config.yaml
d_mlp: 512
norm: "rmsnorm"
rope_base: 10000.0
qk_norm: false
attn_scale: 0.125
bias: "none"
init_std_qkv: 0.0433
init_std_down: 0.0102
optimizer: "soap_variant"
beta2: 0.95
schedule: "wsd"
batch_tokens: 65536
train_tokens: 146300000
Each number is 500 + 25 x the weight over its row's rms, rounded and kept within 0 to 999. Layers, rows and columns count from 0. Numbers have three digits each. The size before them is the row's rms in percent of the matrix's.

# layer 3 attention key, 128x128, rms 0.183, rows 90-115, columns 0-127
084:495518523492494536500459494478503474506464480548521479507493549509525504555496522525486531503550500495471459503472538454517481494493480488487531491496535499508523474515526537498475503473512490498516521515512514482520469525517496499501503503468482462487512451512479497473468557511541504519448448486516544536548534517467551501507482474512503483503494462479470473497500508542482533522521
086:479536477515522448483479472471500470461496519529496484504516468518510443512518518456524492553484522506512471486501504531489518528507513506453519500554529511545486500516480508471498492457501488518540520453469492483479514538496525485502498500493452516514493478506472511527513464468520531447473457485496519489515486470530511513516484494492526480490514456482451549552480470483484517516502
084:526544518470516506478509535510494516506447502557452474514510484477510503531489485480508524512477498454504526542510487500502492478487545471510513513541531489468467531508491525484556470491551510493489509481495496481473475522494493472523478506512512475501491511489491475479541528483508459499515480537523460495484474440504489487506525469538460445499546494551543477497501528472488474513507
080:476518483518518510536467509522530500552459491544447493473510457517482487552532548533492496522552475504515549474474502452545518529519535453473486486486510466523510504534486492528500534509496525515467510491517502514512506480527504531524496493529502483520470491528470520537539502479508535549516546461491499488511499507481478493506497520518480463456495486477525524475489501518516524511498
081:484511494513504509508486480565472507508498467500532520533478468557452524516544474478499484485500517446550523496477525473454485527544504520518507528499481479515497542539515526518487520523509470462522462510499515506527495466490489515544511484475548499506492527538493470530519466506521490460487505506523510503519485538497477488427485503499500529482498466476489466471535524486502503488528
088:520532517498484504546488491458485470501488524485492483504492500465498527527528496507512480493487513485559490546465517502468514464487493510475528510458495551509495504504426473550520487522515479528541538524522496524475524491521485497467519505514488502515533487519490536491514478532526541524513474466487472552466519463501452530493528533491510504508483533429497504464523507515508484503509
077:521468520506485502490498544473555503524560478483488496552512497487524495510540426480486514498461507507486478501503524482461515492520486477551511500516494501493495511473504531480490492504522455523506464482460481482516550502504492521529529495522493531517509487515478541514486524493509471529491494491521542503513481478549532482488515511516523509563534466532534517527489530528447545508492
081:528478462486493444503447526504473536489503424501504469493503517502489493494486480535484500479561544530514501505479511490514464504493537475540487513490509487570502512516517461520487506509502517509467502507521510489503454507473491491502468504552549493501528507513448524515514529522487487490509481513485505505487468549459489452498456505483525548517517504480477482494487449506506514518526
077:527467461477544502486524497504505508511540531495453492466474489510514518462499477499456539516506500522523490513538527526503498472477465443497509467486541553504512498515488511494511517463515500466510511466504496522473501492458511524527497480457508480544471473504474496521511503505526539501526539490451539544535486459506423520505496507511546494505503487507540505469491497463491497511517
078:482497513467472486529469467494487472548538499479492494512482458441514524499554497490504521470491489538465507516546500526532478513460506526505540527514485469449477513507535520477497522486531522528519523486514492492512494502496505487511470528512539497484541513500488482482462542547492489505512491495502498503548536480504452489511520475457496518559485517514528519537503454522523496526542
075:451495527476504482511504507518491510503479544485455506553499479470502511523481471525500475536474510493546470498490525469546452502486473506443568485482535509505478489476528455461459491457521487526482472499480522518527477533497513501507509505488507486525491494503457499542461499443523552521484491522512464456497521520488484514475516478512475479479475487480501482489508494484499526484463
083:480454525471502501515517467513502488495486506515519493480515505496465487529454536503511535479487495503480531452524505453489465530475544467501493493485520521527464495452533492552497535481489488532515481497510526466512454464534485503509523536516494522505521474450567516502502491479478545483520562505514494510486522479508545525496515502483496481526528525471515510491534491541521501498551
081:516503491520528503508549473501532465486484500465555462487513494477532470455512514516487483436474520498511500547487502512492484528512506454490489503553506528513505489474497496512505524472515490559523494527476493546502535483520485510543491537527485515500519555460512495502538489472460474527466507493464505503522474487476496492492510522498456492440547522511484511519522543490507486492462
080:505560539486504532485497483502468511539460495512501488482473495517511509498519465461529490483523470492484519493523546520509510464525475484472474484503482474478528513500465521469494488520518528522519500518485511542507500500488508537529532526533497517494479527451508465499447476542505512469504548467499502554486472468537481519493471452505509526528530455526482485489444523498500489490453
084:496526452488515516508476519509517471493469506521466530515543450495474493516515503499499527502489467474492491495471494521477514480493485481480487511507443532481503443476508496435468478467523554490507563549523527562513498542475492503537488533460496509511497516493490507520485496491462509510508503480469538495526487465513508494495448486493478534526531502471515523524519457484521464505505
087:523465488558491489528526440480517510534542482515519536488499496487520475500482465498521505491472503488479485522469474510555480479492495568469508532493500499541444498508511518527488513517547501496488482507517535496493483483466526465536514466516519464506453493478487526488483498511473552516491514466556463543530506491517514484476502481455522539514526479479518488497487478522489513504522
082:528477468505516506555518484511533519503467454510477493461500491469526449533548513486548519488489534495493483520556425482474501488502492523478503487514468495497525474463485547496520535506455487515471436480500482506483496518534532488526458544498495493540531500480508472513509533518493479466460518504498534495455496505502507502492492495512466492512469491501505493482535490485493494540515
081:513497520535520525500492527481475499500499491463480491508491527514558471472543480506472508471439514486482507470512495480489523500511473514523475482519557518453525454499474493508478504512462507457509490489480527533565528537506506505504529497493530497507486467515513494430514518504475518489491497505498453529510508466467519497461497534507477504523486538479451462466514485445515473488504
078:524495499527518487541469477461528492499490491491502460480525500481489535477513526494491502528491507533488480450479470511468517523469494519541500541499544532517463494495469485526463442494488487518515528482487502543544432499534490519515532510487528466519483478521487552484502478462502521470536458556538520520491500492469501512479496526505511503494500523478498495475438488495535505520480
086:529542466507507493501534494492521495455480452489445542518489542542524535518515537511481484478490507491501541495539529445471470488506512505551490491484500559490501536494507513526518497515482523518521495510516513514496436506507513494500493483531523504496550481497434493545512520517525489507529505476517479536494502506477547499489544494464495488494492535478516498508557497493499474463503
081:552499475504514541497498509515506462541491481483473523487436520509523549527517480492429517503476460510508565512516509512441530498524501472515451488517491484505521513519510490484543493531488519437487530470456512485482476545544475514486472522498511516507519521482489534496515516508545525486506495501490497503476462525489521511510521491513521468503507533494556497480492489493504500476518
075:478514497511484445525489516499522446534492472506503524542512507529520509494438471482510531543550474512518516502462501531510499525466476492452517482511495538486508480461489482464527568516491484565512488472535493541541530485484524476505504548535509481505462475477516503482493456505498467464501506508483483527480488521488471514496472523520480481471486490486471471500510505492480507525488
090:490534478528510513476426487478511483520493505507490465462465473460503526473433485498498460498500520486510470483490516523494518493469510525499519501484515480497509493481534498476505546492493482515498490467462520528491517523484517472507548507549490455490532462520529458490536500455495492515465513524499473473522461561472460502508476508481497495530538543527466478510477504519520502539499
077:510522513503453521556518468468475481503487528483514516483483485495558471557487490483489495527463524500503551474488503515497516520555505519493494506504538515540526490474530492524472540487476505492452505473535495513526484491496498461510522548486561499509478527527509485529458463521494455488489490506490549494501495518473531493549502509507537542498478520501519533487509522474522534508473
083:443522491549498505524516507471523535520466475516538443508474499493522475521469523519517498507526545510473470493554488499497495468530503536482513485530469479484511520501514499510487513517519477435479522478511476520492527527542528536498517520482487537504549531508530470478482475522508456514488498469509480453523497534452485539498510471541514494473531503480523524503496501489472463496505
086:475504502514471514442503499499491469521507508489486473501493505535484471476504535485538501480471540464520479500513480471488462494482516516477474526509493477521513481544520565521523520507499480486488538481505479506479457534471530489491471550489499550483472483491442537540520526477445480482510524519535534519480529516507522515474501525529510463478489499482525525545479528478453499523509
# layer 3 attention query, 128x128, rms 0.168, rows 91-115, columns 0-127
095:506479480495469497507515535488540542516520468486502516549481474539460543507513502492506507502512520504524536546540515505521474463526493486513507523465490465510458543501464519481497483545519541478490511521527546488458446529495482525445487534472518499501522501452517495500473483530449500477515522487506488532506484490498507502507535534486493496481533540493549493511526554490509497503513
079:521457474546516526550521480455470476491530504488535479501451504506515517493516488465515526484461454514515482484521529500476463524525500526475507473475504470498502506467466534507457502528515489507499508492477483445486479506538558482534446468508509483506495506536490492463478464464478487519499516490477531516486484527522487510516498545486491532503493466510523453484502550512471500482533
084:535447527517468492472536469514470470498547529463501508519513474482495470457515459518514486485501477453470521480518494521458476464505472505514538472522517481488539503505496477525489512505472497508538542520522502505525468527458499502508552481542493523480578497494573501461453467523502479463507503514484509467498506488507507498504492497470536512513507480503509496500516487523487510510523
094:522484469502487547461521457467501491497499473491476474495522524521530495461471497522515495501428492510500515506527468515510524508491499484489446510499516550473533441496494496482502515470522494524432491453474506492501481483522486491445523516515452450475496515509487541511492535483479475484509554510462534511505508473517496523496458483501499480456486552526512501494496487503497464506502
085:465441477545470490443461531525518500519484432518542499511559556499506497504467473515514516476488470506466521473501469499518476492519493521541499470478525497508482494502512509513450517478496517459490453483548501513463504491534512484519488517513534526524539507501473525539508499503527498465513503474477502465468462528494515463531509526482474489529500485483521483503476482521493499508515
076:474534536518548505559494496506479478496476481531512487492491497486508542536515539531484504465504517466529526507504476522495524515498488487508491473476537490496453499469479481480555509477495537495506506477503481492470517508517530441504498484463500496493476503476489435458493477478459479485503468523504484497507499480461495557501443481540478469492519542515540522521511534462530498508520
084:463508524480480476531480492501498541465508541502499466528497518507532489537493495476510527518475465546478482449490463499508516516528500477487544488521510477520498438587499509481469498504452486494508500498539497501496491505509467499507518517495452477521514483470548494506507469497502504503486485483469496508483514477456457512477474527541507545528491550497516516499497489477535549516537
084:511490512566488494490515501478467499494508481487503465506501493517524531517487481487483503454517527518498537462506523466497514506532488514502491531489495501539527484498550484514482475487494509485438505478524516484517476481498475478487532516544516477490518487475544490431461527477519524548478531531527479464486503546456521473504460486546506511489494458495470511476503545538496489507448
079:489467525505497495514480514484483517515510524505534479491466508554492537493487502458500520548495508507487509506460463516513486485519515495503469519490510495497480521505510496545517508498468523521528511518451530480499514519500531509572505527458499530517484489513487517549564483462513490568445525494456517479454494485457488511458478499510449501503512519519510496469507539482504525501455
084:528529495513493498453506491490501509449505456466528495494535477516519478539457518482515535465514535512469547521512523557475483476515538472538454500480529485479504521532481516499540507509511499496505479490487473498519513516473539510563470488467511484479477529485507492481499521522502476527484500437470489510517478447471465517497511471507489492491478471511438516496492517497518475530530
090:520554515504476467487516513515514505492484543490462514487512529511482513488501489474509485541474491547481490513513516521516515479550516538489496476465512497501473506466478500477522484492441504513515541527501469501516493507419497527547488492499489483475503493515528465498545465489473520427490445533468511479529525500513503470532495479486515464491458468466484494516466465492498491499478
088:522523488493518529469426509524474522483475501540482513512494526514521561524565542492491530484506508491465499468486508501496482481512509513483477507524478511490530480524478505461491513495540538443527476534534517501482509556475525473530537514477507520518529494470500480489494539515491511459492450537507492530528500478521506529535497491507489469511464469489498518510523480534486488519457
077:557518481527529515511496463519523469488512446521515488487472532507507487526522440509460535517529553507522508499493468525529478516482514487504502484509544507523508489465507487501475498473516466512472522500474488522526530499507518458516535520532477533466538488546488501509568502533477448517513514518565486478527492515482496485494532514510476543505489517511522473488544506491527490504478
090:515504503498492472490482537473498489503497511482549453481440482481510503504422480485472507519534479505500502480504487518516462453574495521499474500534534492529493500475490501490511499484514458511499490477480545504476543517508498523518530483495528563506537499479531531526511518534552519469504536509543478521545502510493504501504498495501525484505499509485533521498505562539481479527502
089:441473496459491511492466498467480474510462514485470505517518487561543480470502486511531501519501537496501523513541488474486498517452533524520484517506486555465473511515519554506545503488480480535517515489484435510519483507499474500554477514490496488485507502495539514482509499501526515531498533482509470510472535521459505526537455527475512550514491521535532519480494482466502491523497
086:471543498486530519455495483533488501479506522483497505504488469527467526486464491504449519509507476554489535490464574528507511490504525556491499501539519480486472511489542499485465484496505567508523531508493517501521488518523456471461555528488523519506482518524500517483521507473478478476503484476513530470515489471525502507535478489481542498512490469542487477444480506490517474498483
083:522521466470498500537497467499516522537516496531470511492514483506504501482471517505466473461425485523505509493528502486433529526469502507510532521494459509513507540491545487468449480485517504547469514515477476521453513480510509463477503508483504498473493498488518534524507504512495503492468468463496562517513494476481535469560495457484459489526477496493518493495460522520491497516460
075:510523503497455479513510508458514513526506522499483508534495521523473539502491506505512502477497509510452534528533515491501514517463506474471537520506529525510472502516493470475497482495487496494489489478568521591462478493513476504482435481526511488511499483491524441516532528470461475483526513454495500509457521515535541518510497490496450521516473482466479513530511494510543521510523
088:490464489521502461491476509518519474526488474525534490492518483486508502508507509466497540538516489503467497425498542511467491477485531517507521493477484446488502458474473494468489489483477473524496524480490511496486466510489517487498540503484519472510518504508520514493476502495479535472508461481467555532545520543498513546473488479509506494494494498470487502430432454543516535478494
085:505507525530513525488487492473482519458546469522546525503477509468460535473504525509478516467470518509563473483523532519471511489462493509506564499487490526500534506494486504512514516492472490535492515505536543540516543514528523488477525487532456494472487483508485504537454485501501501464502477532516497488545519548499510497481456523490472484528489523500451507467522543513480521474520
077:486480501459493479495511464543475529484520483533499457505540522487491540529511488526463498534519439454519509535500457498502465485499510507516488530490526492514489508478504485532473555545535502517489506499449504477477478557481439496495477501500557504520507475485538472512507518547513516476504497491498501444490473513511510479485503468471497534539469490500496547510483532508514491494506
089:505490518500527477546503546527457533466520466472467504479504527535489516520535488517490497478503457472524482544510476533522492545496510496508495519496499535500521550579513474507474483503458465493507526497526534530493487499545474519475477501506497503493504521470461544516478495506517533490510485470481523505513510489520494475499525504518504547494449473560526551484501522480508469496505
078:487503474484538468467539458458502535487474444532485504496537518475437506492512547495509481527576522522518490537537494498510493518495484499478476493545496462491534485559526529492476522479505526507483495516466514510523518500504468558498538491484476503510520492521521473478531487468483526489513512488536526491515482489493488511526497506567508486517488528477487492477520522538488494499509
084:520479521436517470496525438496498495471479507515536517518488518505475481472482511482471499494473492471474546514501469461495511505464479501485482500541502486496488494507530478501447526493474541547512530541544486501511479487524507515474528509475507470519453540508427464488484519504527541512525517549488504521480466516524499510470498534506468482535501503537511531487502479522504472531514
082:510456488478533519483481510503521527469486489476498500504492464472528487502465507473527515516539458509520504500485473521493546491495455488468523489519539497455440531463468493467515500513532518513468501461497486556504485539521514531485530497467531519489520521540532470457505497473516490473469468525495493551454508487508490526485508475521516480501487485475470504451534478478483502468463